config = dict(
    activation='squared_relu',
    parallel_block=False,
    init_std_up=0.0442,
    init_std_down=0.00549,
    lr=0.00119,
    lr_head=0.00645,
    train_tokens=286500000,
)
Each number is 128 + 24 x the weight over its row's rms, rounded and kept within 0 to 255. Layers, rows and columns count from 0. Numbers have three digits each. The size before them is the row's rms in percent of the matrix's.

# q: layer 4 attention query, 320x320, rms 0.0632, rows 0-16, columns 160-239
# k: layer 4 attention key, 320x320, rms 0.0617, rows 0-15, columns 160-239
q0 090:158111130103134155133108122118131130156129094124123073096112123064101153150192104104119144103134145155096125125130107144143112155119081190147062089111123130126141139118132143146139130164168125162110154136163111201159117136128137126138130102
k0 087:136119118135180133139149152118131141119114122137093149121155152125133135126112108125128157139165139144150129132143114094115181158097099160135139103118126108133136098141161134140156147104079117109078033144150120108114168134162101124134108072
q1 095:097121137102157101097130076123136136162131114138176135129103056108144120129159090116102098162126172129156128122155123131091159125120103096110129114136124148118128116123096157125136137134128141113187153125117149132151140121099094124085104155
k1 098:134131107140119139156155074111164153102131117149102119090087201102117133136164088097123111077174143132126129133125118162113133118172123175146088133125161114113136107116137119087113150131097142130119154138136124111151123155126131124150114113
q2 090:087127117093133158141153143099098161148114137122117115118122154117107084145085074114077124104111117120140109115128152148126145089129111145156123065121157170115112116136081101128116146107101137110140092149151111119112109176161137141155131136
k2 090:173133156140085115108114073131081104125142129146122139145147067110138146146077147138165157160112109135145129157127158149143120183112100190106137171098140170142162117113101137181146115166128125134130133140074149129117127111135141191138120121
q3 090:099107156126167156127126115162085098145137153124138126089116111093076117124173102129115160137104168136124094147113103077096190197124105136094092139172146077105191139146168138142116128105132154148161102129144101099144103186146144129135124112
k3 082:129117123120158131179170132112130139150133128150097154104115205162131081149133109101115121114098111127117127131104149160154112083177130155135095072123147116130070096116134122099094164132122093107108133098143149145101148123130081151110150135
q4 089:104147110112144151145184138125079126124126130123114104148119154088132137116125068171124122127071145128139141165148149126143137155147104127083099105150181130138160119132121158133132145122114141130088108094143149139133148128164134108129145096
k4 090:124121142155132127116129072109130100103161131154100139099086117095124134134118126073113135153137116133113147138147106133111102138106165158154107057101088134130133144081137089126118109125105116119141122112089115114181077138083147160122115146
q5 095:172093128137155135178114139105100114113118114145108179100102147132135113147126097110147125126146161099148103120183145103116111116151145145157130187142155138108151101101135161171138103112148149123137138114101164126097140094098121149122110134
k5 101:082158107110124156109136177099119130123138109139156108106121148120165086118138154165108114173097145141142127147129091117131086118094087092135110134143119153118099108112092105157161166119127136177127132121151131154128132113158145097116133144
q6 090:155159132125124105083160093114145121146112112138116127113084139106122134102105136131108152161143145083123129152105129148142146080155143136170136119139095128173127092118129133146117141140123145130163140140164143087153099080116152108163124117
k6 087:153130137132118192123111132151138159120082138134109147094122160085111104130125132124166116148131139147125136101115127064072121123118143142156053146096143065150096116151137138138139129108084127146152134149100118148150129175140092081096123176
q7 095:142121118145097120125129142131141126145128182147125105165139093068101144171103127121108163153117077153157130125122119121165142154116120140165150102144129142115116124120124153132143126128146125135086156160145086153122091132058139135113093073
k7 089:133110153155090110122165128070151103109167140145131133131148129112143113090134157117153136112107127072111090135119171155116145081120129127150134136112109057121116169127140082105145141127126132138120127066140144131112116108133102077105127138
q8 088:123102130144121117171123112117139132132135111147143112129107112129089136112161130117100129137124157108128141133113168078146125096089148157158134162085098138139105128138143162131087154121144158173084115098116087119114101100116105136119134105
k8 085:119124150135155142060148170108137109129158102127152139101115124115108112143096091129132157151107131140143114136149183106106121158132135123133092149123152087136111129163119131120149142142133130143153137112142116152157110113127090139163108137
q9 105:096119143121132134156170102127123131130105160093124120121085170156130113142095146171105123153102118123160109117144144131170116116134130140112138121146134114098107084089099117129085187132109183117103112128113182118115131144124127113087095173
k9 105:108149121132149132134100163128117162107103115123108143123102105139146096142117125095168081139127116102126115161117155114127119134121103146136141167109150161112105131122096111093150130119130131120109147102119144142117121144144103120119134144
q10 092:159126135130104118141146131087107139111144127130151107102133137153116127105134122109133134106081149118130096144125141121136117125156144159115133148095127116156157161140164125129100113114184114134205110117146133103126162100156099141146114123
k10 094:143128110118153140178138160157115170125132122115097125138148109095123166112132105161175120115107170160098168120120110104107104130085134169120099110148135145127124149164125125127113149091111112138132148129151114081124120153141134119112111146
q11 112:172114111174131108087110136115169085121119087154119118100126092143130153129132174139105167153125145152137074159123123117182097144136112130192150152070129166131118124124145097098125080113135109134120129171136110144159108129120137126123095105
k11 096:119122118188098112111122141159171109127132097119134125099144088125129122115136161100144192098126113135156138149177148075113093141115142117131124115097110108107153138102140170160144100132133121119168122130123069182110132112133155119135100088
q12 102:168146142100121134127120142174122152124132128075112099116086130157121148127080187134101116126123101147185121076088152076126096112107147107116122103107164131165079090101077124121104109128157097108147135164129089158128149125133091126097155094
k12 098:133101125115154144158105141111113131155152103160124146163147179138115178160136141145125128162168146094112116136128133165118146113167067081154094174126127127122179144155132123138129142128087130097057134154115078106151084138166097066140125134
q13 103:127116126139131136145123110106109152160083130153119118124113118129093105153108114140125159110117099147143158113122138132090107091144139098109114095121120115162165151097121155104122121141153154082140099153158142174157183147136145159115119170
k13 110:141136148151139161161142107151133130127169140125156142120130171141156141115128133110089082106115111121127137142140144127108095119105121108130124129114130134139137134095162088096129051131155146089131158129132135109143129181134144073129140089
q14 098:089122116175158144089124132111118104143083108131188111112141151091078104129138117136168119098150145112106186139089103164120136073107140140091123106106095140159147152107145120134184106132077105108124131095148163128114141143080143153146142120
k14 103:147135092088111136131131087122148113128132102131171096088107208119124128163137111111119089154147132114124092176107104166118120088159180134144119167130123129116159157156105115111152074117146134104097153093114154107124134123107144125155132145
q15 100:111140183151126124101150119117084140098123149142104139162130113143132122112113151138101141113127120136130147121113124127138140128095123141138128055110106151156120138115126130137192116132134134141126134128103120126121142109150114124125095077
k15 105:097124131147160143101112103118103117150112168121120101137138121105147080126168083105124148139080138101136154114149122133110141126093107086190131092108094125127132171097131117114164119124115110147102120131130121139176118100109164151163137134
q16 110:096134098182123152082174105093120125122116142093124142147105107113154171125117133117140133142110093138134118095154110161152151117179101132120117141150114140154116099122106132150132145111128114152088117206113119184144098124127138144120119081